python train.py --n_layer=24 --d_model=224 --n_head=7 --n_kv_head=1 --head_dim=32 --d_mlp=576 --vocab_size=2048 --activation="swiglu" --norm="rmsnorm" --norm_place="pre" --norm_eps=1e-05 --positions="rope" --rope_base=100000.0 --rope_fraction=1.0 --qk_norm=true --attn_scale=0.177 --bias="none" --tie_embeddings=false --parallel_block=true --init="uniform" --init_std_qkv=0.0334 --init_std_o=0.0334 --init_std_up=0.0334 --init_std_down=0.0334 --init_mimetic=0.7 --optimizer="cautious_adamw" --lr=0.00116 --lr_mult_o=0.662 --beta1=0.95 --beta2=0.99 --lr_head=0.00684 --grad_clip=0.5 --warmup_steps=445 --schedule="wsd" --decay_fraction=0.462 --decay_shape="square" --final_lr_fraction=0.02 --batch_tokens=32768 --seq_len=768 --doc_mask=true --train_tokens=216500000 --steps=6608 --dataset="wikipedia_en"
Each number is 500 + 25 x the weight over its row's rms, rounded and kept within 0 to 999. Layers, rows and columns count from 0. Numbers have three digits each. The size before them is the row's rms in percent of the matrix's.

# layer 7 attention query, 224x224, rms 0.0611, rows 0-30,32-62,64-94,96-126,128-157,160-189,192-221, columns 112-167
089:482503522509506489502473497512518502467505488542495524505447487527500499494488538502511467511484482517522468485510508541508486512509524556508491454484507497511520533501
086:496503509485514500444477526475529479502506501498489462486551508500507475496476461528511476467545523510506518506514490458478504455490447450520490502489506469523510511466
107:488487504459550524473498488501500469503512563514519490492445487498487497496513516492455495515491483518485519517526512556494465478485519525486515516493509503476510506493
085:477486473488466512445522474436526503494532509515525445517497457491522507450479502517509467471502526536488493504491524490527502512499492520526483549470471500495492452510
086:514511503489515524536433497526502491463515496482449496527438488514525511468497536527469528510512463509493538492482452501473507481508464495527493517520485482523485466538
098:520461491499481533453463487454517501520518544459472473511504535509511539477503490527496485514508496502479531512488514517469524542480489507519531497488484493512509468504
103:575471479522529528498483476467485483489511465524489521548504466495516534518498484501504512493500510519475501490501514511458505473537526519472524486528452526514488516485
094:525453557505479516504488500447510502495508518492471522524492493504525491471520517481519501527480461492462508492530491529473547551512502499497536505480481485512500453518
099:515508559497515499530499455502492526551466488496522502526477486493531501507519523480483479553511486436502525471504468537500531512501536513453491495550513527512556520519
104:490495524487526541481496493452448507483484517579540460491488524513505522480487505522491495510505516506494470461493534548454523501453546475453538502556545470489447519522
093:481499490488528526514517520466503534502502463552537505526479513479492530494483512506483521503535504515484478526514494534500472498503453519474498523430526504499507517501
109:468485504486487461463511519503533487477498519503559512476522521488501534470532554483477527481462517522512491503453475512527532487480499495511484467497519479501489492513
107:511528505480513563512522509482487491498521494446490487525515526510481462489445506493535503499503489498489510511455462487513486490538508500463452462528499511517466523489
094:478474484542499495489501489495455510471477494553468499495522482543502440481511471477507528473486452474482517498494511465515498462485461520493523503484477502489506521503
103:489531464512507536496455506496497499478531523509505478552511526479474495448513524504548454463503500471510503485478488465497503484446503477495475473483520534495494499465
103:530480537468491481488480519500453492515447443459485511526503498472497517467504465527478495508486483491532514523501494489512468498518513491487539491476489524506529480506
103:468503503503502479466521476500536484485507510480524467497525463508541504497461497510501453446510488533487512509472499488497502532516459483497518537493490471505435469486
074:526504522490524504512504573474493527503471505520517532515508535468476538532530489465479524507514513443524472494503510534509490482488519486521507508535531551490496533521
090:490505505522487513487529460488546545509503482506497443497523479522528502502480526510472477444496488538511499474478496531509498498530472513487509558477470489517497470486
081:519537515481517481527517492496494502449484459540532491510514505476516502497494484508514526513531531492516485502488492499491477499530530501523515481537493500514507501499
087:511522526451480528516466518497479522511459497490511532551518516477491463511484501484511498525497489456514478547496444491512476498509489483438523461488550492455497517513
094:493475481507529515524528473474507511489525492485467537515476463523494503517507526489494492484510480525505511489497517562524461498536464505484500480472502537486546514478
086:482475524516472506498509511461533453432480491484538532499452483437488508459490515523520465488520473532470520500496492532507496549546470496506515480508465493489517472543
100:484444562477500535473494485490459529504467490520473514522482493532547484480485481481516420480478492548484485499477487486550527489507510509467470532476466514486507502480
104:478502530513510520488482459518505500471531525462525453514483507496550540528530508536528482509466482539490495494484521510468507490512502531480493496491493513480504493512
104:498475487453488482488433515512502489518494479512473485516513459525468464495457502500471492542528478504540493492473507445470507489487507550548497476502504448489459503512
103:493462521459490490498517509504451461477517502474527513444534528493522518485514486552512456512481533537480524475476523498497492492542546514464504491468551493540492504502
100:549460518539494497508515480444494507517494513497483506507480476489453485507449481504511499522489470476505500478536537552501487531483553489467495488472497517509511474512
107:513519495530513539480516515482521510519521486494504427488501530495498512512497520522469478480493509525477448531513525489562484479522487468506504507515484510511544521478
102:499504487521513472496496497511571492500506479502508476462539496499521502495552533453486496504511490563549507529519482476490484521524471484508476485543500475483531483474
097:469476442496489426507495461479520523507509500489529487504472522487504549461487496529531470499504464466478485455474479529505447530484515505480551489472464498487486510492
080:494507538498464501522505490531510535506490545473550500520482522524496496463555517452497504515495478511523485545504493562454488485511459529516496508480524462480496529497
085:478501533528502502492499538468514488494502483491479502482507482481495483489439490502496438485503510540443506506540508492511443501535516483459499499514519458499522515502
110:530439525520485523508554500461471498522528537504494522487478520501520524492577523511457496510523514517515508460532492512512518513495505524471513515479506538487494535487
076:455467513517503522484472458480492530454490510478454474467542432527523524444458506522497473487492490526508522483504476472494519489506467514489464559478478469527457490536
079:494484485524490508475491506509445465490502518488497522545455480515477515470489500478489531475523509528442494479506551518486524467524527484490519520444482481495469486502
085:475468504528488471495499448503509508501498505481470472511547496509537493499437503528507505521475512553464510502526488552485505547504468535457488520525473491503497462485
091:518491503520505489469513502496515466493543493548480512512510481554515503503529521547488495472527486496508516473516523501466549487490494504538532499510496534529508480510
079:506465533503503511510506473466513500515508510511515520483517458467524531466496502490490453462505521523467499520516515506488548546515525468496521511503466468486497441531
102:494512488488533494525454505518463527517506517463509505529500464496510478473529503499511466474477474496514521455503502509506522469504508528486514496559514517487502521552
103:480508530466475485503523538495499495493503476527554507504528498519526543504487494514487491470524509501502497493472515540460521560477490525545547498549480466469507448493
111:482512512560536466509521515478558505457516463548515483502469518493463561517530490496508525519547507487507487485495478506521520472508508463468520496452495507500490481416
106:505526493518479500480525524498442526500506517489489525445510492529523500456478524452493485512466485497542513514501493482508487514506519469433498483494504514488518518494
119:475458443470537532540453505489479492471499496449496460490492539470521460526560550506502548489490512508544546512500473512494532528475512528516478493504533546491513506518
094:472490501512498524493553464503504483468455477513519475482546475480464492531475509448491503523492474509511485514477496488480490470531521434492544523506504471490511491477
112:520475481544535512554495498500459525524494449481496474545496470490531497502460465512481453518533495486490487495555487505486500477516519549491478499462504477490490513459
105:503494508530519488511493534494470522479463440449483440493513494512493487520467518516541466514458549519472484470499505460506482524521520519525523462463519488469539495495
095:494480461515481497504454501468498496472476488502496496470485464447538513491465506527561470503466491550486519461498500493497521486518514471490494532507471476514487469531
083:498537469456541486506502526495533480483517485555542504515502569505521494528520473470473498527520522481543478569494496497513464509488504506493481482530497535486512523470
085:478491532473482507495507450481464503518535530565541473496496503518578494497493519503544468496513470528477529490491470556496496555498473509462495512524458496512508475534
092:486514495493502517528487517532463434452511482527514469499498523504482469526526483461526511489533480457537487567520538507515461502480504513495478499505489539493523522498
075:543456465486514560524481520525521514527482462511518532523449512470455478528519500464476511509528519471486482514515489479500510499515564470508503484464528490513530520448
106:461511524513507499524506487496538549487514474502499505500512450507493459510471538502506539492497511503475558503520498460520477477526503515497527455481518491519535484488
071:521495513513476483535480477507482501485508485455535465504509458498464428450483502478472511491477475524505521503503520537532511515530489481501489529531489465493536471529
092:494464501478464512508554483493444555497492489532479502502507508482536497475485520491512456484499462508501496474503524519509496551506514516487516521497510474465492481519
094:473509497526492517503433518502515468470507535491509496510484476524518533478499457515522520511456516493494463456468529491496487529523530497519494520501487566505466500484
113:518509490509482484491516502518488509497492495541507484461551487444474500528486493522474537510493515528518504452481528458505506548511475465503522529493539507522450481511
092:458486513509502453521455479510512489458466479493519556507520467489489511496479497510515470501484535508500473498492544544468527504484446503432500518486491464507470495497
098:492486458500501492502438496514511465496481473549507457477496522470471481506460484420492544504510502479500515497484491530518487514477514523544502489512466515508512481494
100:502518504533493487481493476459500506497470465560548460500498502512558492459456522502511473467517497543455497521466470520479492493504475480488521531499445485485499512479
102:487504446504531452514481482492553473520517500546495489519508532422438492495492461527512504510497495507493531457464461469474493457524523480468484514477492530465479518456
095:506508489502535459538531435476505479471487499446466475493515534459492525473497512509488508478489505476460477486494498516507466490453488494468560554519515489461499492529
081:520461456459482509504476470502479490482500502475454437491515494503490516492499492489514471435443512511486446474487481530500505501487540507473456484518480541484506471527
077:486523447557510491488488506481525518498493492481499494472525455453485534494513507505469514560490527566474502501521527484472491545519530519483486533526493466471507504468
092:451461505475514493468503489463440478516493487504494480493483490532508506534493498518515517486513502509486465446501479501494543524504518469496495501466514539477505516505
081:515504491514470495501477431458514462504517492485479502484488444507509524473445501534530519489480493542490507477483453465519532485496464522504537519458456517511497486492
094:488443496536484508450542509463479539483504527518467482531515494487498458476491509494474491516504519505491494486501508525490479522530543501506486529483477481520478493518
086:499514511497507482485518493536491493486493504472556470510501483501548509479553504550508515529491541514494525501466499493444520512485441465491592519533482475473461491536
092:523443539483493501489482482479524438516510499506498508508504515500522489529553541534491507456485456496464508433478521464470518529508513515522531525435506493537464509495
087:500443507494488528466512515437519491492494499499507499498487479473521541466474516506516498467499477556508478539508499541461515540511516481468536528497450486486459438499
093:471526468528496507455497510468478528517489448495512465447498459479504531503401495507499531521521514489505524488526537511516455516484535517466486514492439476536523489533
108:496485478527470459516494481467548537498536551490553514474530497492496556472521468504490449526487493522522485461492540514477523470498522494530494506558492524524506477486
106:482473489497486497535488474522504516512516490482526512493500472493531431509528511464498494514484491492532556553535550492449512470487501524571486531546508500522498499496
102:512525514454506460486466536472489454485494458469502463510502491474516502491487514475506543484485478496502466536478514514434531500465499453508485530527506494446509504505
103:488489490472448494533469501500509479544509487501487491483517508462482518491498487522532494489506522469491511460473499555475498475525492501532482475501500501485514492521
099:520489508470508484509498490541513497506533473479499466475499529493554482521494531490510522544435493492503534503482503477498464523491470449524516500513499499504501511554
116:575527491477523521500488512464510531505496459481518499518462481492516480496501549513500459470467514534490480492492476515538531498481520461472520542484531548482522480521
122:525464487524501514468506537508486544485496523485491485507486487502498479492455489531517451499513503518504505520549517499487501453489513528514474524483475491498478522528
090:486507505534500495473525477471533518490468516516498499480530466504530522478470516542506456483485491524461546455490522492524514506510503477497501506519484478531472484513
084:493515488509508518511463474530504474529512533506509544487516539507473488525529466470470508550507493503541484501488536466470472473499471488513483479513534559465501527490
089:460529504526491533481495496506533519478476541520483495463566499503544505462461509501502472476494484488486531506507507474497527491501481528515486492536471461459489493535
092:515510514485495528546517501508515456523545494534501541529512506475466492533556531416497486506477472491542514532497541523516484490493505447538468481513502533486453510470
087:532499473512502468460494537508508525495464473504509496518526502505508482513526481544480530517531525532471434486494523457497466498556495466480490528490518465499523497510
115:493437488491480478503485496492484498516519483487465496439524513511506547522498523483487535479489520478482523498473514512453513568498502516483526531479489496503512466458
083:513455536500488491491526513461498532497511508486468502478500468469480516466511537522475506500488488563511494489510497531481519531509511467481522539518474465470499468481
089:479504474491502468472529552489507492499491470530515483473538437486499532481430457507533526458468487473459482499498532474484485498526502509508467520526449497495506479505
097:480486508504536464488471485519506515515506508519469503495486459508496465517489484504496475519477459482503522460472486529556551503510498512504500525521480518449512483504
107:521508515491504472521542471537491472521507476492491499524529545513504509502553490475531510537525475505515448492519498501481549463492489486544519527521506472466484489489
114:488520488485511511572531509502509494478486488483493522459483515499487509470483497471507479509487538469468515556496519471501512495525442471485470475464494487515517502521
091:507471470471520547514464485477484513535528555497473457499480499440503434510480511549479514449479424487503530486517488525516502504520456497496521460521502511508475493538
102:517458494487530530466517449508499485513493558500523494492477518473522407486525475517508479483499522515494521474476499514476511502505521547505554478498501486484480513467
101:517502494490520448478514480497481495512502509517473541518527489494475506489479508532526444468530508529510502513497468516480524477469475498463499488494489511494498507488
096:468506476469481520552480488534539493503505466480505497500525491460549497549509482480488533490505484463491533550513492542490477505479484530503510498534497523475514528492
090:538488502499489500471495486484498500501509493480513484532503490470455485468495509506479506519469489515477442477493469513491504495498553509489522454458501497476511522510
086:484492524431483469471505498535545518488486467529523452493512541478543500525518477513486493482503503522512530530480465468504479492471459485461514503491525479550495507491
116:520467490501487520490490476499483446515536535523482486528483487474480535461515500524507494493457519508478501477466501498466485542479541450516537502509476529493509448515
085:479455482446482508478510449495506524499495487491464481511526450494523504446468527541490501485482512506480520461536495480545511509524483516465512509474473526526485485498
091:506500521460447479527478485511493477506480443482490477548505474521490530463547518533502510470527462511532518524513438505517502499542459476536501502454483470528463507528
100:511434522498485523500510488468498463518528528483478513487497499526520497464488514554543476522463497501516478458503518543517491478511489529486493509515435476497497483530
106:486522517516543494487519453511440535463529487547527501500511427517504522522447537510512534495488540498502505505498518495496505534507531517487506479462480484538473477534
092:506464514514469503479519481458465473526526496503515506478500471491571506487490496478495460484519475508487474489489532540478536559532487515505501546509463475509519457520
100:490472515485522521507476517533492480523463505497543506539538487504462562483499453484464491522515484482461453529507532519478520481470493492485528585509535517472536497507
107:481503470483485556518533518492502488516460503517461511488516524554512512503482477544488499483505481483455499455481522510475514516509502508467489514496482502447507461509
114:514506479435546523501508505499510517496526523524490505449494501494508491486534541479481522481488530529513481526495493486492515500466489457509508458500509524521518502498
115:498479480461497475491510526502532476534512483504497528517467512452483500486528513519558474503491503549544485493533454454489514502562487485501498456509492516538518503500
128:523511501496487493500467531458505488542514493494525486523472516502476511511518475515521472503509484501498538494470524510490501517477475506479509527531517470498433487508
112:506515529512493520498557463486552522467520511492479470476534496484460517494488527458492530531491517527484459478504494505527525491510467531425501484466503455522450514521
103:497476550518463533502537519494532516509464508503461552525514490528473531497449464473541528527511543499499526482520466456493507504492532453545485481513487509510507497469
089:508475487476511493527492515499561510511452475447483517513528476516500482481493512493481502507498498515500490501485543497492501492518496523482530478472505481503464478505
057:443480541487498435520459475503508541514486517490503508485507468463552479497510526530497485461468464529473549526511499495503507498498487472526486488519516510536493485479
075:493525503507544498502537552519521494483487518508526539455470536521502516570534470441509510522540531440509501542492501507512478504475503507506493509558501514461508514483
077:481495539513512544487524517463496531503496544519496485472479485485462497488454560543535463501495483520482487474491491513518502511502546519477478504543501514489522514540
089:518529525511547488478558527532503510508511494472464456472519519485497506551495462483496551523527544491500481527500539495526491534461494524488482508518505520522500510501
091:535533466476467467509496496494514433507501473488556463554517520495489474511540488489489492465511493508555506546503480530482481489504479486501516477466524474491481504464
116:489530478456520537488527475484466554503496501457501492488531467512467465481474534516510514477484499512501541487489530467536522513459493520493509517527511480508490511535
085:499466557501458484465498467469495471463535492486487520494501485482542493434494521499488512477508448544477494521530535521488536525533489491498470479530490435499499471493
096:522483491506517538474495488481452509564513502510474539509510479504502453464467462513468509495538497523451486486482508519473508559531536485472517539466469515483505487546
103:483520498540511520477496562534500540490497522443485524477500483563482503507490477547505515500501470437505503521496477513472537496432519461463486528536519502482485510499
113:532478483480462505503529510470543490488547486516491504486494501501493522513543508482497541534471502555538491536523527497484487512521485478511535478522514450549504437508
107:506475509494515496458486463499493512491516485492513529500497511456530515492539452452477507518511500509512468506465478499506513507504462521523523481487519510506484535499
112:479483493515503537488516484507502503505481539516503501447465520517551444471454499508478469518481537497466477540529511489504476526498514506547476461494457520494560498502
112:482519544527538511488510479520510507487452486501464467474518503523519501494479526506468550499472482503488471483478543494480518477499483527484503485524490483512513496488
093:473508497537495491543488514469514559461506531510500521517479500467510501501511494478472491509479525494455526529495499509522537475511524473501486508510519502477496531509
110:477494516501477448469526490478480518498507520544534556504520519482505553503498452519469504459538471493498490497522483481467518511431466514493530546527499492490488501468
086:489505546479505483489513530525515532504488478472545539521459507475489516468492499516536526505522515463545494526460494504512456506509472487486505468519529488506527498505
082:473506519493499497522495513440521496462493519511489456494518494557513521522481500546445521490492509498486534506517532494524510532528502514504475505499511482534481512484
102:526513466432461495464501493528524512471522499491509488529534490480482477452520508497526463488496499519529474547508492502489527486520449525542520530481472431463487474535
074:510492468502477509500510486490455497516504496476471505554458482540524482514499532530481517464475501473451523480500552541509569543518528542470497526520483508515502482523
092:494491517482477489510480512474527486519515509465481536499482458498534475489504532508496477474493493525481497475513442496515500492552479546501492501539460473526523426532
098:490484516509494508494476527480496460538494558468493494506469503517487551481543512473531471472491492470515514478501544505505511537547460537482536526489469475515515481460
107:559497501498483447472538485505450524507478475520476522482521502491480489460474497523526503474546574498507474508527476503466489506490484501526484561485486442482485468495
088:508461530534494471483483487461500502480536528509511497514498474499522547441485520527531477533483519507482505479520520551514495521534493491502503510522487504548483435496
096:489508552481516496494539490452460468506492498500535478540496460498490506493497553465445477512484513512496477500498520491535502464524479505513518474521496471460477503486
103:514507474471512504444476506464492496488529518498518513488462486486512502454521525539514470484506496512509498505482489501501503454503454488468473449499531527468499512512
094:515490502511479501477514513492483493519513496506469479478488508524488511500477480492473525512487481489432466502482538500480477510471526495521470521531498509542514501482
111:490485484502512478533485504545581473498484511498483508564505489474494471544513483447538504496496473498543493510545498523476500519483477490520475482485489480481481476486
116:513506505500516493478507503488476461528498524469486495480502493489505494465461471508522454532497465515507507497457502477438489506518514488495511502486497484563488496502
105:485510545467400475471499534480484546496500505558555524499462515504469488488540514548533475450557522468471503480521525545480488506514459514502511461482502462526484510443
119:514496484472482470502472512503494491462491509560504526503491507481495508541527483529557483506494519491501522476530481530535516515447509489502504540536516524466505482500
101:534478512498536460571558505500495491481464482483520554494468524549454503491514486491475447511530471467507469500514478516481502490498502518505483544504499521521519449490
093:487492515545495516519494510467520497506517498503459493493531469539532505499463535498455478457468497562430514463499534497495541539512506466462515531499459490507474482498
068:516521522525547516490483503510484492476491474493529501469489503470473486503539467468507528561539518460515485475515486535472480482485502494489506508429531518498532529484
074:450518503515458499519491500486517535513477508481459500475510501490495500494479501542482492477490483537465528458496509479497494530516511455490504514457480499523462499495
094:504525523492515504487498498532503531508510497481497471478554475502470499499474502539474472500510531491495469494497490537521534484476522492465490483457499471544482512503
082:504490504444510505470481550495513435478509525531519504522492524490533486518507461501465463489441494534537495475498469473515438480524454539483503466527520514541514499498
103:549477519500507488466544499465473502520451509465473490487494524546496528482477501508461471517463562515513476531488551484527480495520473500500541512505501469488480467514
084:482459494479497497480520525485490458481522547523515508489460485482532519483507507530519524478515508487474513501462486481487517519481489507433518494537448461508483457512
101:468501498541480531514470516482472492489478522480465480511511456477485500533481530483496510482445493508468539493518493498554503520537462530485522452491481482500490518482
100:505469501502477536450553470518478526513467487494466498513506504506520526481484487515468473497516488525505487492485506513507547447491507476489515523440475521498465520482
141:522480517537533489505510443472530495488491541489508542484466499480495520462511475500547491520571477451528519512465502538452487508466507500484487527526490495496514478476
107:525541523513516503477465535479516532491526499478534516475530465493509475510453543489485463512493459502501496516470485497496490471543525491475504481552521574523487495511
099:505531535503511486498521475510484540522463550485513507477484496581496445480494524486477460494491495504538495521508519520520486517533486527495492525489494507474449512492
096:519487516525465492509507462527462528549519518510474528526480491507508484516545464534502480526510525513496526498501538472546511512505530518535445526463531512532529490466
104:500498517493490481504491502486501487483474538467483527465528511511507502509511485416495537447468520529495491551489510490527531499472491521491484490546526510534479517478
090:498494497501501496547464478507527460500486484489496543526492477522531506485510513534506483529540508499515483449500418539480532488519493507498452459502482504490498482530
100:502524480496466461448507535491445526506500486529514504471540488508461514517463449516522474500508521485485540497498521469524529503545501492512493486530491477492490548450
118:528456507520507448534490525537552477513500524526481560515486481512530482451519472540508498469473491487527500501505504527490490482465503480498515534512470490515498473530
083:488470502479465492508507507481500475531504516503476506505487492457532480466483491516497489481495508526532503449506536523483520535523491496455515495507471480480507476511
082:510492496511510524500492528465439471518462503496493518481506462447557542457520481507529498512504471522479520501469510463488545521490527485523521510553482464501489458502
083:479481495473442508496516490441506472495492527478523498488507437498498542482482455497507481439499481457535492507440535509527528486489529494500517500515472500488524466534
107:513508539524484524498517499503481536494521477539499497478475504477502488473508491518528504505514504528454519514495481493522523516502504463522505492499478518485498508507
093:508480476505459465461508479495483464492484529511477491499523473541514545489498497500508487493487495494488547505485498449498544495465513499538524541535481460530488445512
093:514468508526515447472508538501504471477483501505513499502486510533490542517506516516490492506501476502449520551525474527540536488497541524522505518541485477509518499449
100:553516516491538472470509488493525468523513484486493471503497490501496488526491518494507492503511462449510447503456551513499478483499487521529484499475501534470493479494
100:489505491463498504498469491519539498525496482500467487500521512517501472478516450531445486531466461536485469524514510490513463541451522478500475492513491486529524510522
108:457473474435520494524503495529497481495505538530469490498516549479525482479501475522496497495483518512488516508494515503524501481468510448482470512505483527493530490495
129:468492524543530510477494464490538546478516482506508523455514491537535493517470511492509484482506501532465477503467499497496490514494492505445504509477510484527478485497
111:470506477514483502460488543498494514461549535491525504523518509512551500472530501542527490441491533461459489520513495494514507482495498526537499483447519509500488498474
115:480500493492483526565518530511499517491532508518511513497494499499512468490483521525513447453492451485497513490487486507518480514493504505489499469499471493522542477484
095:472510458481491478507562467486452507462516503482536553496448513497446498460484478459474471507495506499511481492528488517502529491547511497531488466502511512509519463514
063:511481510543449480491512489463493484507493499524489492464528508472516461480485482520503517502475484537473534467497511497496493540498498469456469536481484480552482471475
085:508557499484525486521498492544521527509519429512509484491509507538449489517521513475468515515522486498505478522516499428504444489504519479487516486516531469509486550504
082:532505491544507441487488473506488518522486513445445446466502511527494465459462495569491481489484496488471497462500510517493515536507485460490458523485475474531450457485
096:527528530529497465459505491501485521510466509503481464518476482513478501507491481523498538496481465474447476540473489489537510486466535498484487487475547500476534499490
097:496512478523536538484486478521475494462510488517528488465503537492523537534471523469526446518511514493487557545499525510528496493496525543469479494489537487485507531504
107:506490526576511507496507497477507498510499478486511524506477510540516496535474509528498488506521514451496520478517525541511498505488474485500535489529499499479526498527
089:499475507491484511504497497499457440499454499549493497491468495487531497498456483472557471492539511478492501512479511510479549483511509507537568530512473485512508474462
098:460497555532517486524497515520517481510514509451478533522470499507477520487506503485485465566528499497508557480525489577506506541530475494495467464510454493489476500473
096:494452551510514502477458488481512506501515483524474517506493506497550539462521491535529483479507480528487501473459475564515491480485506502428486497474483461496492525478
107:498499490506493485533491513469529461480538503474516510493495501512520476511546490534519496513538467484480493481480505502532438509472466501487549529474487499494482506519
105:520509499520526490459501482514492487470527529475492495539508488471525474473504455497550482467503486526506505450567479529512497464532514514486530497519517509491499512523
108:479502481510475495539473525481483468477495509493489462535470464480507545488486480542503478521517502498497518515478497496456516444505471495535511540492512509536514503568
096:505489484433486468492468518510460482494479504528521496514475493485490584506535467518473497487496508494482517470433466470488540508486513503582496499497518506483520479516
107:503493498535491519519548482488486497458519507476565517494510474522504501462523468484485469493472479496498523491477514458541462505482471521501523499495545487520480507548
085:476540501517498465527488478543527552507513475464473457493514499516493487451560530490493534457455470473532468482527464503523545533531477518555502491552517486488484517495
083:532467482466488517530502507468501500499460496526564509552487537524502512493529476474505455527511509472493508516506488478509435439507507482506467512434491490518494507484
113:515508484485525475491538498564490483533507544543517520488487515491466497512506484474420510525506484501525509527504512491461517527460484518519528525548498513513484521475
073:518444473496487491527456438491498484488531510526521524558498478506559491496500508505519466471512466503510518467520522498507522506529483501506498513462503476509515455503
081:485488486504502506508522483450488452521503456487474509528509456506459544446483561536499480495509526488488505475477508455454508509529473464463518516494493492509478499515
082:452485552523483497495482482470510505534544490498519520530505483471524527501523504478494482478495486536482497481501485518506519534524515489438563536492492472512510454520
113:472500499506520494457493537499519512463503500509506493481532497516526496456493528529495476483488469515464451429462493512496535511498506482484498521517465497513467483489
088:481464509512489478469525468461486505508528485507496480467490482483534520455466510511478484474446488476468541510533495553481543503509531519516505520532460445502472455512
096:477505524445528545532519541502454490554479499535489529504494490508471544514498508469491513469462525492511478510504477513483476517516508528494496519535473515520496512497
096:480507548530494533483506530495511521547526452541495494493512500522501464501515481511482475471508522486460527476451486481475533528504511496488471497486493498511464457496
105:494522499522461512513445512487510507464481519482455484479545465515466501499468473568494514461511475472458484494521464488545499512524494506452455439499496474520489500477
103:500508505468504514470498465457502471494481520483502471520524483487490495482497479456508500533497478497523511525509513475492496526529489510508525451464496524549543519476
107:509488518537482525498480482456469454504490505507457528481510509480488473524518482526530500489516487504523518424487491523498434527487474553467505476502509520536493493503
100:476480496543487467473505522484568556510528467465533509522549517482532509482522552549484508467534501496497528528487492494488482472510506543503554500462498514485497489554
137:538486489520485507525517479526538515522507486529519532545482522536508485513482512458491528534542496446520499533504511463506498505506485451492506509503495502485543522478
109:518494537479531523508515502472464517496483509458522441541513494512480485469494519480478481519480508487491495474479445499485477463517509513478492447464513538505504525502
079:540461477492484497523479471436494477507504510536537527557478459504531524468532509499528475529503482525517521496510518517505465519504503480525536521458512532523463470548
072:462525492490448536502542531508518513488507509523519533461499503504481491513471508507486515519494460501445515523487502467522493501457484502497497483536542485477490550455
078:483491521503525501489521497477491480472507497522493492508504470500519473485490485482510500555532512507491534478510487521518488522507494499543583520493493520517533492504
092:492525507557523492490475500512516487508474564502426506481461504468476490484505485519508538487488494493477511514479493514520493472467507517493483506527517454483550545515
090:490518505479504591499517522497463507530550479496506508525482540451425525550512515507507491509467503504516517509492506494484488524487509535487464509475500514502482506489
108:486494458541507484525477489528492552503494508471510509513479527543470451487524532490530502498528522440518516507541500492527434469500480517529470474476506528499527513541
079:509457522508456508512479496476498487484513501467486500512427503482479531470538541504512459508460498528478487506528528530500493513495496519503446482537471447544527492522
099:457501518512517567474546501528532560518504475496497526450538486509487499516476483466490516500538474521466545483509479518524543501514486510506500541491457478517503475472
103:482518555508498516533502481541499497490467546540504521518529456512522508489510448519520477495519514488491503509496491524530481524525503491505537518506501539494531514493
106:469514474548475474511535540483513515520510516487507445528524471471493501501476513488490529519522503490501511498468466489498502519434525469526483487478498496526481508469
124:471513473505505476476490517512560505489474473512497486477540546540512508519521458511482503441545497532435499482497545480511511525515479513516504527488460471508494462483
102:462475479515525573492488514533522532470510536508471484466533480546509515528533519471509509536458496506508487477488507506519552492518535503506496527470501449529496483525
104:495487514524518496455511459500501511524509519487507458497489478489495542511492480510476504510513476494483501485457534520495506497466484488479523509528498481507500508450
095:542514516512476515490468536513469497506503490570531437500509497487522505542553492524516493508495512541522470494488491555538498550499463506494516482524507500488473493459
# layer 7 attention key, 32x224, rms 0.0537, rows 0-29, columns 112-167
151:494549489494539500510490534533503495486521475501531503483510556505472483541526508474485525536532531497513454505518504503542470495506487512504486472503556536495534554502
124:519454538505479509501517459467478512493496515495481542517484488504524502481517494518537475504462458503499515469545502529481508509498519537477502540503469477531473468525
082:517521494549439487510516507507555503499521473492506506474503530538520492475498516522468512518502432527502506498501491528479494541535491499522521475512494467519462529515
133:489459509502513514502505461491496519515482506512496520468501479515519532466489528499519482490474482519467530502514524520458517553487510473501550519501466460516476461526
108:502454558490474495482519450485534518492517496495497559492502487483501523488498504522541513526465496491513517480500515514487516521482487477516530480537487471537504445459
113:510467503510481505491514485505490498517533507509508461490476452519488532477479493499503489487513469501484529467517513530458530495519511459504547535485471496519466459502
109:494447527498482499509487470467480507531498535491468461465491477491499493464480506536512477483516491505518499519492514500494500537490509496504493513463465463505458474502
181:528442486510451484482496481467508508519477519493484495501488466517504506477514485508524509497506455504491544495497508502468536506482515500505501534518452488511481448526
089:507495521491522520502491521468484485490479515495440483520500491470521511467495520519499511520464503522457518437453501485483511514536546551483501494512476474523498470505
089:495496490474484503453552508513511490514490507465449536495491477482495510463512505503476526499518498493488513531513502492472518478518522487527518553483470502555489498477
083:529515509544560449517532484539551512506479542508481550513522552569535466523521509478480500477519541476508489519452479488481489536459506508497487532483499500477468490535
084:507515463510555510534489520507493528454559476501499541483521525534505495534485464497459508506484425528521523528516465514529484483495512517508512478523505520522570507497
077:489505492544485551499535485508512555542479486498478486494492425529494503482434519569465476477459519465519492549510487471488486496520481498485512501498462499481510500516
080:475519478501504532513510477474453459498463486526502525551466523541522471501474478518477504499490522501516493509515472486503480515500541485487472495530486462551533500467
080:464504455485479507514507499535494492475519498501527542461509483473469516534499548530529518523494498527540501496477459492468490484513505548525483507467500497488489514497
077:499513499450495479483524470533483476473494536486498536512473523521477482497543474488503475489504531473498531464445489503509504511471473478536472486495510502471496561518
089:521478498516468510484478465473504505539479512496508506508480477488517498467481510540537486481478456510487537488515522526477555489456514504485522515492464489522470473489
101:520507481499536512536474503526486487484509497524487506521489525503443454519500487473454518522523505486510472509482436490509467471521475502496536443464521490464516529499
126:500457496508482506464449497478514496523505510507455516487474470501499504475498493535507499491469478509474515457498488491479539505486516492489510537527453476531460467519
096:503514479511523510491469540483508475526525525487512491523509524509468516497452508496503511491483506497543462484509493483529452469511537533511502527512522552512520504478
110:501544505506553481521558512533486478467527505513521503498515517509453470527492536487462473522533536488523478511505506444525477498493496512514447451471557510496529531488
074:502518535484532530505454489515507485548470597503530530495480547522534502531529476492531505541540522519474503510537498488512457482477506493489510503487524508479504523511
116:518464517501454479478493443492464494507505493516523518541505445494518497467483476500520481518482477490484492520503546520467510523507512502528526511516448489514483451514
082:487490518549538488530496478456477487512484519484509516518515501543485524498525496558475486489485467517454556463490511500473547500494501522457491499500481500549449518513
090:494452486510523483499517514491509478515533527537471508527508482470517509473514513533478523456501474503496525469474525519504487521476510462530488483502446514502497476513
076:521506466489529436526491490529529500484512510494484494547487545516540517445486475489506488485507517508493508498509514477558513479505497488526527487499544465531518503473
079:485489504513505557519484506439507565557487511517455445501463487499482484508473518483511526507506486541510477536487518502495462502496503529542492523515507476526481506483
087:529488510531482539462530520490517515534490477479507514511498463509525542533504489480534473482509538480461519498478473473473510431517516529460525517540500484504495466476
076:548556474490455476496482474523471482521491471505478489529449518473489523455473524480482540487482527530505485548548508490456465520488483502482486486519523498479494479502
082:493509461550503503517497515490460492512501491466487466525463526507531439528475491489525525500540512505505498441470534544517454500538449482513529516459478477452476498510